{
  "n_layer": 13,
  "d_model": 256,
  "n_head": 4,
  "n_kv_head": 1,
  "head_dim": 64,
  "d_mlp": 576,
  "vocab_size": 2048,
  "activation": "swiglu",
  "norm": "rmsnorm",
  "norm_place": "pre",
  "norm_eps": 1e-05,
  "positions": "rope",
  "rope_base": 10000.0,
  "rope_fraction": 1.0,
  "qk_norm": true,
  "attn_scale": 0.15,
  "bias": "none",
  "tie_embeddings": false,
  "parallel_block": false,
  "init": "uniform",
  "init_std_qkv": 0.0352,
  "init_std_o": 0.0069,
  "init_std_up": 0.0352,
  "init_std_down": 0.0046,
  "optimizer": "soap_variant",
  "lr": 0.0032,
  "beta1": 0.95,
  "beta2": 0.99,
  "weight_decay": 0.026,
  "lr_head": 0.00567,
  "warmup_steps": 41,
  "schedule": "wsd",
  "decay_fraction": 0.582,
  "decay_shape": "linear",
  "final_lr_fraction": 0.05,
  "batch_tokens": [16384, 32768, 65536],
  "seq_len": 512,
  "doc_mask": true,
  "train_tokens": 213200000,
  "steps": 6062,
  "dataset": "wikipedia_en"
}
Each number is 500 + 40 x the weight over the matrix's rms, rounded and kept within 0 to 999. Layers, rows and columns count from 0. Numbers have three digits each.

# o: layer 9 attention output (transposed), 256x256, rms 0.233, rows 58-63,122-127,186-191,249-255, columns 64-127
# v: layer 9 attention value, 64x256, rms 0.219, rows 58-63, columns 64-127
# gate: layer 9 MLP gate, 576x256, rms 0.221, rows 0-56, columns 64-127
# up: layer 9 MLP up, 576x256, rms 0.235, rows 0-55, columns 64-127
# down: layer 9 MLP down (transposed), 576x256, rms 0.223, rows 0-55, columns 64-127
o249:439509509469525515518476525491547511486547545503459503473500425435472532464501469441515527446499484454549471506482463482502500486520406511569451474535403497586561504532429539455509531471448460
v58:494447472479499529501494466511453401426514435550479499508520573591506549480515437488525533425515510552509463504531475487569554570434578516541502428465493516470539538498455428429522478545583508
o58:483543457514518472491527490453489487510598499502526534548578523484546474484527540481503542544528498533472512491433486455497461457457523479534549402506486500493524509449439523548501434487495417
o122:426446481484519526571468486503515483479497473500390557507448464551487495509487448501528447432507432472483536572484484471500510528554481589533478617532423482552470493473559548453495509541542541
o186:628482483458443563487514475571484495508366514495463506548493487543519445485524496476453449573523523523512533517539476590490426542515438545432447555537527467448471496518481488589494536461425492
o250:425504476531417445517517538471475477475493542506511434453462491543488533468431536466482531532441530524427513454499458502522568511507555472545513565513433473474531454512454478443484590502496456
v59:476507531442442518422616539499513476603584557504540510512573514390515451531463560420477500400493505582582541457510493427504440468495498521484558495458453530478464480525494505481542453531458432
o59:526512475528451511443548525492483456486570524486513483571558472531482501493484521481526582434490542486513565559465531480540529563457467479481512498515586479520503507564494488399490473498508527
o123:534508457520521432530517438514528579463521554518490515494456561510478551479502503463478490501483486512529497509526460492477529589465492552463480553495451510431494500473463498484622507528433420
o187:461528473451523421520429489590473495499508460520551483577461566495461497527491516567480526491498442461442481465554467503460491440572517478505508535477476493486554533478474509582450468470503546
o251:444417550496528592494517515453483467439382422432472520407535451482537451476512480452482504509486468476468455401496502512460487395545457533524585437496481518570490460513503474578468552511549513
v60:528468475483523496502497540529466474476554493479533545519438493513498602529452490509465528460447412477411497473515496494502460522443520526547518500509492567502481505498518563553529500588465470
o60:494492539533490565576505501510507509541458491521469552529443500410502467545481494472497547493461471542468484499483501469502489533482477513481554475546506519433514514557417509512528472485595561
o124:531440493539437548471517482505442467504543466526485466517470507561432568531536520491426531520516553530522507527495570529488453537444445597420463535551493427530508497466450457472508516473503478
o188:514468481486502447486488461463506580482510496438528507557525495440475476436526511423467464530497562498452456489534494468503537502500478574489516502490552542496482494549506529505505475543407436
o252:445549512475516438504488543464455465477475508522486486482495486580481435473471458533491482487491463456566449459531483521533556495528525424579462491478525501527516528473526475504460469467462522
v61:483498518539470434488436524498471450519470471457512506488496533435507453503507513457489562484505565470433481479494464510535475529472501527429501475493503505618490509481507464462486486584481467
o61:526492556474440551556498567492532548491430515472533450546487561519551443506516485488435454436511429496551501479461480455521496554511442542542485516467481486514510479497518463477541541468490467
o125:488457554519450493515480421502492455495543519633418561464534500520480467506456499558575535508565548493486474513461552509483495617502469503519489524527518492509543506464550522473554429488450501
o189:506517437488539505467483522533524537496478526430488509484481502526523562467476532481533485460441451499551482502550487538520511415502463498505539489462444493409489483477483487552534588509502494
o253:541512461499499442461583520487473437546515421577551516482451439504483472540468508514536508525558571533499550534538516531512466453498580525470479517558433509578464522537459565489416442478515537
v62:430573566520463513572495508505454571470552469508531492535467456503523485454527482531519637416534502503465487492484509510497407488461510414496547471541542476515470569511395452482468471503457512
o62:535475528483499510498593437496489537499485474513506433415483537510505501537459493549455415492498508497540557438467618454472530462520528447491534544455520493514480502542515456478463460554375502
o126:450476474458507508539518474452511456528559506531432534523530555462442541504501486467572506493494591494501492501457395527535464566552521533498513487515489472531463502564478566469474492472539499
o190:475463458503435545485478571471511446500431538442478556475453476472493487454490547483416541486515460464473517536481431465457565501531460522601476515513494496475601497418610514504469519493528543
o254:531549509496456466503460551580561489432570561536428512514540468571554496443559531510502574574548425472514445543524498566506459538438430585561494532477544468488486498442427484493554527457529399
v63:496519571508475457492504485479387485443545542480512469470506486520514466457495583559531449438448517459507457489490508473492467554456548479459498496548445521510490424575497472479505520537537456
o63:555472510479502514480501455559437505519525486482473498473558480514532492522494414473549480552517546477554575500478498481509502498562511526467610433542537455530547516489497507515505499455603446
o127:450522501587449503484488471506485553554548570546499561494456524490449498491468519461455492426549435487507528530513528474480550488548468527438489527494456494438460508488478541573547429465468484
o191:468478522504544488526560554501522520467437435484470540458409547530487483488488502588467490534478546525495517548480504549515459508500508517583543536503460506473522502469534535510498572616504498
o255:523516442505509523506549540497572491470512561561489453524527449480473537471518455562532542517484489496494509432485438431557548580481495438496471494445477505546454495551468460455461499518478469
gate0:574540471489538473475524446543591566421468519485545537456549533501491481451518479503461461507563551497537556433586575506502513523545513537405484563473437513517498486483523487461505510482568483
up0:532467463481534493516509427511527448613456529496530477515450441451560437515506547491485460537426468546535506513470484524458585452527463496569505495495519421509561513505509491461459476560494542
down0:514483505414567456478498448559550479416429497525528555487528507506500470539436501497495505510513544534484418492505451465500524603457534526502485444450418525464446437536496418548483575484454485
gate1:554597589416476540572539540527436506508406536469484524447552541458488460476454519488493401517512483455470509561523488494512476420595503447533482561454532496547467483543465548455529522497487550
up1:550495486562474457566468524482513555513490431534520522464480488464516508515559417502534506506549468564474496527555453563479514503510495548503552476540573429554486435461497495512475529498486535
down1:518515507455419509521483544512508504492473549542502515501576572492522495536474495494536464486550512451480539542536527448548506453475530476521497603473492570588496489543500508437600487462560464
gate2:498516501509542494471551456541475455521531544506562494488491500520434479465530503548538525498527489502520524486545479549477511505582539488512511435528478488507511537572487487547518482543480476
up2:518419523585426486468512487504452550458553531503447488444558450580472545439498460492569494555559500556540416510507535497481534521513499586494478508472545506512465518495422430480500525555499562
down2:557566503560485429474506564524460455506522539479475524468527438523510390457435511449496522455518509533470514475449501596508540496448481546497436490536522541509456532517522528537605438463532511
gate3:516557579545495483452566447570474463483488505459506537507547481504483450549499511489479526490503468461530540491472515553518474454547588534548481442534475570548568531524534576468443561475439466
up3:454367535406448498473533494526511535493493619528522586547530512506551464508585462432506536508392454561484485528502485535485503548492425536475550521553500494558455504503464440520473445486417478
down3:465455447579462559541592495448494528480490486426434451490466480473530537532441420571499441493512531509526579435452479563425496547513479548449464477535419582497436539529516523478529532505494447
gate4:531484531473514550478503474475502510498467431511449516526522545550523485491487487503453544528505533527482493508524440494509502473505507492543481472388519524552469542519475456513517494469453526
up4:503487522547535572520514537523507509522510464545472517474479499563479506470537470561481524434520513498492446465561427557468492484486507508518521489435411573454404542459472485472570523486470519
down4:514575582486480468533504487538499398538525502524498508502383499437542551484514468432518517434500525508517523516500553483492517500483532491591491481548564506497605495484538499399545466495496465
gate5:445528457512524468528417525488437538501535444491533405472494545452492417534471446428563443536538495552434523475553533523462542473433405448441447515437514584448460571531448478537493515413437507
up5:480480527474457539504478501521479489474535579538468466439464470502489500496465479521497472460514503417414484507497537542420466527504469468470499456554494484513578532536502556524545443548461576
down5:489464507523539493592521417492500456559598460551505445462476475519495507501465545551492507461529493509487541497458494553506498487448508468518529532518539439552508503503469506523445508468508526
gate6:474517511506470511515608463570486482518585592539527465511517484466499530549450519508509537519529450461461525522532581437467501418482505558470437564510514464532457543488537581532555537535443511
up6:514451555579420457541493432402445487523551477475564467504541495437574431496495584503536501497580523588525467458563488484484536475478482450538465485470519533516436480495532471436530475523478438
down6:509477590425488445508513507562528458434512526480509541470434514433425489439449511461513543484433503486499452500502514515496546460462539517572491490501535509500468485461467549480513560499482466
gate7:491532439538452546505479604479440501480561469523461528418444514446488539510476512553480526484470464430523461547459511542444490444481451441536482495551490442374506513566515482488543516509489454
up7:464566431505558427461471480518457517525532469439487505425524554498524482469599501442441463489498478437496481481503495507399516419491537495516421494527462492545495555471473510519432512473498476
down7:559525510562466543568534492492458412503495503545425527441457482370478502466534475483446525557534424482471481510420493524495485503472457452512419476515490506502534467470499458566476556509476555
gate8:455472541533481465529489514512440445481528494532532439506497403496600444557493475498566556591519555536469519499471518547458482495491436492401489541542478536558550511478468437597521436514482538
up8:485529479467509434582502490521474433440548458583532526548535525543509565501548535470488464561397473494525515513538520529522506558522435451452513426508493493491548512461536568511469464463508488
down8:480524443509458507475573468489537520542502559559527506516453504423580480449516509558526556435549495591433520485473518532460537469511481495493513581461489556478454481488526463524475492506427489
gate9:572507442519486530497522474513553492459489522517552514570405490513547550500541468471489435512478495474550604493482523453533477530489564522448495506454480539525540505446538545467485478538505537
up9:502506445506516536496561434511501471579464498485554549525556495534476526499562540515429420440490473493551449524519499550512425527491441494500508450482452564502506509508549547487539554523453469
down9:535545506465487521600600426519467451503531483498456491521475531432549469508496563496468535528493479523497497447502508528513480463519484483542455527487444531478560465448554526471499468458475540
gate10:499495560554543500484494487473517525575521484430477513452521522594477505537464529486540580480575540489418530533536528421466473504509546473489500533503432517516471514503474504499486505474537494
up10:515492488478514556481462451440514490430524499471518541532462433514515577396382519498460546533514472536435483521394486487503504472545512469517539532550460495508503512543465480472479475562512491
down10:503504509496507450488501453445528456513592439495525501537562457459458478500460501402511566472573475485412507522433562486520482515495484434469544528441451478546485461434561475527523521528493461
gate11:532494537479516551550481462456488504630605547556521488508440455480546503471550463491521520511470481525482547451540539586477487550609471527579451505596540461517514479489533556438554514528544553
up11:465548469462520516478499437538512520487470545461507538455523421454538529496492551524552481455499526524522499569472456587498492524510448541477517582491420539474453465454549476514563449489492472
down11:529521451525506478546554509540511527494576543478527474504478509488504501475444495523495495532499513505525498529433500485461526569449518480549494538451479495578497524512536600513484467469533477
gate12:496489448447496482533505506574531585563516495454487516523581497549555489519496504513527504530549471520520510421540444550519475489553498516448500499530550443543555479487505591514412542474520501
up12:495503485423499516520497493497553503426470537472522439494498527505486504448534484520446536525459538546468565542470514464527407499562522534525513562469488532482483475484498477551487502525531473
down12:541487440436503515436500491494567539552468501521495440422514490486528419522560527489529489541491543531472434514483443545518470456467440520445499486526519501546542513525449525474504551554454541
gate13:452465479500534466502517490526427465503528523478441434525511484412491498469527433526486500509535498506507498565524520479529503474441504514430584551493598502516604567484529541495494509519369563
up13:453512509541520565495431528475458447493504493480503454472533518412467504444505444497498513468455544462504504507542517499570486486534602511485530520492422546503385467548540480504514489622535466
down13:485583460539446545389508493513521461479434491578459503498545513537483452488502506552503513469540499470499587536470497544504538497455492481575504532493479525503403561529519424471420462484564491
gate14:499464565506541575517453515533478471546554511493573462509467588456479479498418559482445451494526423468530414533517463523493493458529464503470574485495475477476482430525478495490432536531524589
up14:514513535474537480536457533581547512493532479481501472548522535453595465502529509505485478466441531497462497549466482520509520457533496519442414546475524475532493515427518506524532444514469442
down14:483495468531537493488510490495545469461468523518470597550518470469412493585496570473503547508496469478470462429502493475434458511512456481513553519474518531512476599497422551548477558480520483
gate15:473532506466431552483440625528484492440464517490529490578526447478438445486501528490562505474527455544493508540592510498581534490531475422529508481415517531534467589414504517480476586452492559
up15:459487497491590419532520425493515479469518532516511484435410419504522520493512540493453513421471505497496507432493435497502433593520460526516552484494511458508571483494508518539498478568566490
down15:507575481498554463523432438539531456411472507480458482584478490515518499523373503532584518496484430437538550483559476489492493530451503487557518501514549537449542489540488504461501483493557564
gate16:471509424442560506535510508525498489468502569529510449509525479554492493438524531462528508505521516564418493515468496437426482430497531452523452494506512499539502435487475504513477433459408531
up16:547510459477524454490514489500485572515477518494514436523511292532497545476465506499527562528465553489551498519560458505503561458534489418497406506553470496432527493503455504535574434440481517
down16:520421556516505500470504469537537494502501470495487505514535570478511463492467479541450510510464537488529513519486505505497485476478523494513517556534555480542451579437413436431464535513478441
gate17:486485531488478527533525510543532539559455521484471501438493475423562540521454443430462513515445457499499479442557463530562400505450524481522474572430442501434469529528549456574514508500467529
up17:556486443498500501506543498408503469553508486541568535512523458427581558488489468497544530470485532464481447472478449553514486477526504533495568517524433539497611492476451510507457556503428583
down17:500477559515521512434485528538533561500520462490464536482494478551456449452502462471531383526423507521477473478444555441479479462558427450540525544526558424457447488452464485428419596533441534
gate18:497488444541544543557538535383511448454485497537493417534481483561516464578513479451537549530559471578439548441487499494593424486516522498488524517493448526473502517527531423376479442577509515
up18:513537587459501495552532563541547503461468546471423481522520481470501467456513587512469517504454460382547437515441468481598518531549498545456560510484492485495552452531390565503503510531489466
down18:483583510525451513559555488505508502483402449536475454498600457498521434488542584461432503449513582444552460498463521578488445368521471476547511444449459537483549544494468534477520500525502480
gate19:516443490555493461455449526510497476477514475546512541504440457506516487438465567492533552478457476561503524450463498518496503503515493485512478484569493520449508571500454516514504517536470515
up19:470468460546506506463499466531467527521490418519456498539524480558457498554516481454519442496477558486485505557488554466505533506506491454504552487409477476485499535548449569475464504465453509
down19:505513564451510533455522503582516513458538454532511577447495501519474509514516550492488501583434580508589474527450557469501509467533495535532470559442515492495479511469559535539516531444530516
gate20:569517519430476427505468435494499522463558461438543485512460449490602515541493519549499568533502456487368467474485480487503353522542502466510503531535468514468499564451465542448474483513505593
up20:455524525489454524504521522490522521480492513526455448495415525576496501498485506540487547582527474469485424468518512504462447515535450495426461510601565489476515508506463441570494390503547554
down20:496555473517457465461513502521559450470466492526521507485467554561500588474546466463592480521484569404439482536470494570528473506549472456466492494551472500471525441454531454465565444454518508
gate21:454479540484481538489567535537458505477460534503457490455477495460516453477459445531535470480454472456520543493483485479463447492519476505567502529515509502473430511483571509458470463564552524
up21:483521488534461506560507422538476428438479493537442498475500576438471565525590491526539430447486466470482479498481519539516476505466494539526491498530569436501518510522490554501413441514446455
down21:480545492422481510505549558579500462533482580517456469462552484509463543550510530453515473502516543499490573513497550436551489544567494475475581570519483479419481506479464493506499530480480503
gate22:539521520498446495492473500557502509540426495539589516509505535454459456509526491484512453608522471479452502498531515527512538476458542470525498534443497500472496476552497497546534536421524542
up22:521550536546506515486536533501435568500490498417587587545514551518501488467515499505564476467444473609539530507559447551470539605511466486549438450454503525517536473504528443520482528505483519
down22:517497488460526456494487533535492504489458506465552509538511480542455488444469456454490499528544525530467533473489533449519507480527531535493441434446547463526572512468503443492482561543530532
gate23:507460470477487513509570571451520457485545499470501461526506505492508485488499491514528501451514431529472494447561478492468543430511518519540451504484497509520474513556454478500511548422543474
up23:547423532547511509576502502441468518484501507461441503486530520569458521604554488536515570388487458483500471467500505515510427487486479484508557481503545500464522561500511492545542463488466531
down23:464512440445527540502499517493490573567545482510450522493473461465426504480412531518449478506474549477522454568531448500539489557538466495507524442474469437528479466483567414505516499500417569
gate24:513508452469535492462518548501493524490518505433517450461519498435433510545479529434549500407487491511569508605511405465496522581485527539462425458504534550510501545507540553445517557598467537
up24:485484495452503504516482589501537510578503506470478507504505481452420440518573446505443576530460465423470518574441493483485490512568537501441511433490481547511518465393466529466518547546515416
down24:526519490499530506531528548554417498555470543504416505453478503495491438503437417479555432483503508515499601449547462542529490504462486521474452418525513524590522536526475536440470534560557530
gate25:451507425536473440551525561456508506446536501484526483484468492501507491496461459475552517498507470450524472445492582501545486493462467448499540527525511493523476540509496544487499567402475493
up25:464536463559453553454478476529488526447531508554519509492420564546483451500484495572456539538520474395559538476435471464494546513468485583461596520548505586461551500499518445532540516504521480
down25:494416566618464534442475494409453509521504544452473460470488507526524473479488577471500480475526487474504456438586490416486424408422489474501526448469425570528473506495575481495484498518491450
gate26:551504501522448490443429471469503416521506532425476487547471529539561501475520507520573494502465417483456528537472477484417459516462526521545511557484527509505536524466545573442487484447499456
up26:429526410524439520529499394494533480475428478535472503470507528488523461522540504529558413521549490460470464473520460561374475495428537471550469523494506539447474534517435606495490524441533478
down26:506540470521450522566523501517499574504509597494476451547457477490514462583522519542480504503570475527439504481466531487547507401469495456514531439461401501525454553468476480524402516528547536
gate27:524530562487463531468505560496540497459471522455560541554470464480488560472498453482540535497490505521553535495455493420522561501549505556522537486471533409492533489506495462535443542460431498
up27:511530529416566524496433498478525472519474503545553517453548479483429560477548518541518416450616494451490573457442460562492496528510540585507465496567489485503451498490472567506480457523549496
down27:552521558490550473582490457516497384514521563568476466499503509499398452567544449481437549441531451463515535481474479580546527484423510532473498448522487426472476448481479535511499442507468462
gate28:528526511522580477493475528525553528514502556467498453487489481449532493514478523466534437548443464483473484445445484527515524473505560566477510462535458577519516471529481508539508522495472487
up28:566441440531498518516488516493495535478534525509579482546468506495499462521525412541515494495518522537485526485551521448439497452457530499536515527475511540465528496507474508560499398505554488
down28:505473488537402469449489472552480516489497579498475426435446532483523508550531507494493506568572496413481496535529524550506491508534524470485504525532561544513451502532482423509439528476488512
gate29:531597592524501485502494530472425574526484485569423529503545515506531520471423461572526528504474489484513503480488503518463427529476579496493489484583511404593453510382452531476538504537523514
up29:555570522517485505501446461529485559440497490564477570521507444513501494437528377593506548542520465491548520508499492485498513601472540484518458493492496437486520563468449542479462530504492465
down29:604485467478475497529487466537568570488483453563430448557547528505501478435543499524510484532448474454511465539545520539471515533547513541512421520545460503535527539449523523534477477483530497
gate30:512520500492450505451510533535458445538566467514456498526608492461501487486535511511524490521583451556492467522455565460579522491481492419533468510492473515531510532547588501479426508451461483
up30:513536480534535531493584456496485596428553459505544515519444518478520508523419484504553565515488499461531527470483472522481467503556517521469514456545451506531455476501490454480480507450534447
down30:527554543582497501482539534510558458527534500508531534480539491483481476548595518525509537418535485491597488535456495563535499472498477536504480475537491477501505561579530450538519578513445526
gate31:519485484445505496494525522472417521475507453531472440563454435486462449512482524517526565472501473515442548522517466540524466464469529499467462528536516510571420540483500457533435582532462455
up31:573457506587410490554441458497530494518471546521509503506563497476538520504557508575491451524537471514617507440553422490478510501491405501567517560592512505528455538416521540514469534485439542
down31:434460415584523469436544486541523441436466553486447499527510391507481476545434482449498514501477539548536505428479465461526514488501533549395503508507475508497560593440525564528547477586553512
gate32:454543442558510574456453504489435448465547428498503494504461445435479519556458542472479521482481564511481513571490473453485477541532544496480548447552449544507464462547549485474464602496448538
up32:524479530577501488519526524498495541502506441481536527534476434571460595555468447497481458514466542549488434490506497455501513542495592577477482420524448546519480503573523534429500562549496483
down32:452493470469480475500461451511475471521416534438543578524524519494413550492532499486582497479457440490446555447476534489566555511517477514413494478520514518530499565450509525501493522488435527
gate33:485506501486507408493486441521540531489378488546493474502590513447511480507538438524497465477514476496489441430480467442507501472417486555520490569528487513488502518531467500525476547506532430
up33:460504528509496526463510509542465468500521556460459515494442510517395450462464512429457481544501510574475547524461520527551490452570504466480495532403450569516546523502493471501520514521466488
down33:577553523490475479450489461546477551567479563528478492503514540486572524526499502450446496422496532511505460520477557488505544431518570518516446496535501467606438519524615538478445510543546516
gate34:468506421570480525540456519531518503520507448487451478531484512422456487550541482415480536537555497513517486441533498543556496604521510552473489488471475500502484493490482551538526455493503537
up34:581487482439555510457524470564558494507539543424545547483431449542475452523455462531497563547425493555497542534489425443518390484522430547519522515381522556524552459467547526594484535497584542
down34:556498543475514469466511498476479528483479519524456557465472491542525548499509468500464453529484422468565569536517460502558431434479424499510553576499478506669513493512544492462510525464505525
gate35:494489572489530543476514590455528482569560484448467500519572492448509494494600449494473520524487492465537483430511443522492477438584502453503483525442518571613540521472501521559463524454462519
up35:481543486565496427557454585471499471554533545554451496470511521510499476557529459469449508435502495460488449548514410502429584546442556529538544511497477458456491550506473522520464521474520466
down35:499462534489504486606459409538517498498474555533511488467521505476607499480523498469531482605498536586493566476498465483499540500442552443561551486556413515473564600517452470485482529481389535
gate36:547539498487459430503499508514519511470477530497494560524510504477464505533502518474506549542499516557574519475499421568520442563499478523452541448495524483507503526476471481441472484490481566
up36:532501489462548489472537533535449516557540502432550554539512487473524487545518527459482518457423525528487487493420508446512488458538527439552458497567483495524503564510555493539516498426497496
down36:529521440409492518496561509477561480541540497497557392541495512488504476463503465495536468523383491516465612457495550494526500490483537492545447529508492499502505575485541542480505494474483514
gate37:478546420500454458452477443479503526503492537513596456491470510486497472466495479516489513518572557512468424538493492479489493446465495442388489542473417492513487536531513516489508571490499549
up37:525490567509551599567535527455559467408478436481503537531491523472441463472434546511551538493430467494503559438517494473520483537516464531505535465527493492509526439500485493496527473422542459
down37:525515518502507524485502511476489558445402485494523462478476492572503514530551523462551468527574448485621519418563526513545475451446520472505491487556523551498532492470477515430498544546494540
gate38:449490465456517540468528505509533501479511529497508470500503486469460515469512491543545505467491508448485541496491449500543471520473581508436580480492484530499523446511512404465492496538481506
up38:566418509519561477479499509462413469444523463524498499500517494502490506457497476428524605465453476502555478475545501444491494537458483493436526504471508444464507540511478493520436526551500486
down38:487449507504547517439485519498472517447495460537458460408458488491443505457564533468511488456481445531549491485531503500457494480505467507489492512540554501413454545528482514452454481567482487
gate39:507563421460443549504504506478500457533496485442496531496456499478498444498527526515427418519470562543522486550520493544526442556467463531518487528434520429453549498531465521478533535557488484
up39:455639529556547508455570583435487565625460480497546522416559556467511503539549517551465537514500510489462403473495487442473525591479543479487528481545511535442544508512502480533496381476477452
down39:537420498521491449516514398511505481566534596472506484604490449482551527516548488519512457469455538477502539524558443512548527491515431435593509426552483449515514480516402427605515533483522538
gate40:481575509555493493495463521564458523506471504504583396486458477484499488440523511578529558494513493499486466532561514523459505533528457493440456477577516566488466551543538486510483476574510496
up40:544494557456467466543525519479527458508549546470452487511600485486535512532526513497520479505508535531537536532507487455550507456465512464525537544399539494546496519455524489532523570468522520
down40:564509457503509508515509508479464544535515502466487419466534508466510424518535552517484495542552521534495538484472549521514476496550543494517553482405447514448447450523430482467468435421462453
gate41:535559458471529521464541491503465536588580438499538502465515470528499540515488574535450526535552467504440544494529569570486411490453499464507524526522484550477500525425541500528459487433493510
up41:481556600441477505527534506438487450437491518530528464508526545496505559386556498518548531512523563558561506571481513469530532480444479425463429489473558473507430455536494520453519572486426550
down41:510459499511528524574496527439531519470465520565506476495507516498451491550546549479495532487508489516482507550491501484455507537513500508506497475526523496508435590510482468568481455395519508
gate42:515484460546525547526511491512450496513575424518520531561524502503555522498460548539517575545556463519550498487519520435439434472496530555527501472575526483493473506484521533478497541554475518
up42:461561473489474524592537478532483504489490546517541486475487439506484487515561549562456550441526550449505498501452487481505471477486489501503505493501511481527504475510500465487469484506528458
down42:495476485493544565514502530553458561525446483469443467497522520527443565515540461467459497478481511500453582505509515557510518500534477470464471505491499446502567533499513517587512455491433498
gate43:508569395443530522518488530515509557534454493528513442482427506570574483580457543518432433454518553453496499540534473459527503429567540497511541529534465483489524499527465559537522558527418459
up43:519517499522472503480537499565497472453449592485505484571518564588512531569467442510517482550486468576462511524561485513407477406562450421447546483466488488504541523497493503502488508416455520
down43:541442403515451498556556518539465437528500474461550492619474494480495426472422495477443512567584497523463535442514485459467501446424539428542497484464516524515550494546501493551542502454483497
gate44:490474462550482460459487470543510548551491533528521498535476436534497542543556458558502502552488581480567541519534458541460462427511437503555448475436474514515462499549469543493542543511526519
up44:466496511456529563458540497440533528504461508509502450493482531457464487545466555535552485529588495473476491454510445592578473506541482532403559555596432515494507473511564527547456478456475533
down44:492560484507515439560488564407432527495495513513515567516495510482564479477603513558502476436549516504582514492496511482434501529458489531496539429569560463479360464530494478474535424512429393
gate45:491523522419512522481456491483491510459537528501424509474463511456482503514460539499501517512445445549523486515525514514466508426519519509486514467489572532477515475511547467450557485586418457
up45:524496489481548463505438445513522571573495494488540499452534424461473466515552501469535464551522483504469501508550453514442438509519479450555503520506451488502496502518507584491520560512481522
down45:550504553531529543578541494490481449505547488507555520562507421480557471524505501420442511464504476539546466472556452561488500504451427546485510537481455558502509515425485487527501450568466512
gate46:576471595490477509475478479514531625503461515482528479529522544564521461521505508481448502452463540498537402525525574532523470494467475487538494495538513502523520503479454493534580510504565472
up46:527464541477467499428482422526479551456520488531472464551430472474508470472534503489512486513458494566552414481483493377508485468487493524519590516504464474513463496510439473483535469508518549
down46:493481506514492504481491473488495538546460485454467576534532524606450490481515486472530577522387511553501480590470551542534479474471495463543478491542467540526533481500515470601592426468543492
gate47:461540563516472522477500519485465467457497449454503483539472447496507532529506540490410467503438518495431533494510495473565517538465499533464492528434407438416471500509466462513497510555513468
up47:501511419560508491537496534485538505514492468507455509470491567524481483493510512525518443457406489444488517539554459523529482559496528469525524550440565509466492505428500482517493578505521508
down47:479469538460490559549492493448495514513564541562496503429499582486476529516482554624570576613458484475455474574440523534526513528496462442473442461477529399555451532576479523453556481491445504
gate48:473568500562527511479495488496442454500538600412473514543495479559415434479517499484501554448557513476460533458461536549467487507539466529465478509554415486479457456505483525522588495489528461
up48:457504539479496466531520438456481495500556525541515522536510389503442510446493519513416494516509473515527480474580538541422439506524519516509488470470481511495468460475453489462499466501492492
down48:513469550498575464510523485536517476489558480504519485507524533448513515468499528422464521460560519462454509514491509455503504477494503507531442448527424493527450455490410515571542549484507485
gate49:582463446500505570481466540463507509481533556470481490497523574444568427499436539521481528491538478445468467465505506562423498445505557585450445506545446438524473509523478518480548509480485542
up49:513445517500452561472512512531533499426513520474484471533526542407535507514510511586501554477560485481535374520515551498472490513567511583447522485521456499546506497468453492477515431464533551
down49:494501535476518480589468478474538545467534500580518499509560545501470600506461520508585569507479488448499521501502496490566475492540554496549529448562490514495531530506396562431539524449503475
gate50:526514616475503470574530440546535506483546533533508541552448482501559518493473474502505534496529494500492495459505546555470461559542518555548507503556447518471493515518506466479509465483516470
up50:558476456582520478464477468383448469506448532488586493466548505581494500480454412520529478492492473495469499527460467531524507493515483479440532503500443487558506430480486468515467463472520485
down50:562471506455530490457412477595486449516487597456475524545492519463528483488565488460502539534445449454473552429517444506508514501518457531431478491470459520545493492438519446513465422483497533
gate51:499596475499548534473572477415498564580581505574531518506474457533546426469522563476469482466526490459547556450540468488520522535488529485522568536518502549497523465567510531535481542540501537
up51:494586483524583462546536447432486499514535595524455620580559421529483506523440552469475504462532381539549512469643542489511442462488451515476516472482540473462476411517604482460455469482496495
down51:526589505480505449425477508506508529484479491529549427530440554463463459492528499455548538471559465524502501487571544481533514439510493485479543445506490432458471583484470440481519493439534477
gate52:538480500471472484583432504467531444535516491480589439466506560470497483540569449452505502474549573548494440516549466434472458476536539393488446530496512577548458494524494508520577553449468549
up52:407482480537500573473629483483542498539452489536440563509505478472508472515537535508446433553478506541496466527487498477492485508484463502523380517554428487573493491445432546541448492540549456
down52:528480487426492439494512533544504519496531541561489440497451550503475559439626509588475467511539525467581504494550470562448464456494519522444426598413469521437461474485508494535539506549567579
gate53:543556502505486497454477544400518507505452484469481513530449547453496592432447459491558494496470493513497512467477482563473464440481424480468509494378518454480546497501523514536494529492538501
up53:407578473527416454465450582465494497524520420513554501473497493462525533555531420515533462567423424560590522571558430523548465493478548496589586490482543442471438530473488512516467459491559369
down53:502396455459468492500491513477471483513477541489583511512429543549532572544508546529523520484539457420422542513482467505509494497563575454478480571525473543540510433498550511461526499494498376
gate54:483479514464495541484499512495491519488505567516491451408543471483511492512457487558458532490494396531470506447533447499531528470543515494489460603521568573511491488482446449504492540486482536
up54:507498480485519486558458545510464460464513467498488504451448522505448569538502484471540455514450445540501532492433549553475511491473485498509541415509514466485487556502568466514538545509502467
down54:466495491473563559561487557513470577534516471458586518467478486530475483493467539556552517519514495518536425567493472506534476476500495494519489499469546494517444505567517504506484533469497478
gate55:554497492506517525513465508433511474526475462450528459495442518474518552472483461511524509540459403506471551451530490568501471534488497487526503454487469501521557586518475591455487515526491459
up55:461540554507558463433510502528517504493507482513596527501453593447493530515537457538523501551503516442560534545530488539531495509514508504427520441563471499470441540496480464523513540489536461
down55:411504476547469437482463522419489460505423460498509532566473502566420489502555503468434490496464503548433458508427541426433484469479553414508568443527461479467601474471446515442512490488510548
gate56:507553468530522488512523499535487494502500495490488469542503451531522551588499481558562505546548494529522470541572456519464539503449507463530471497500492486513513501478521539495456491490409540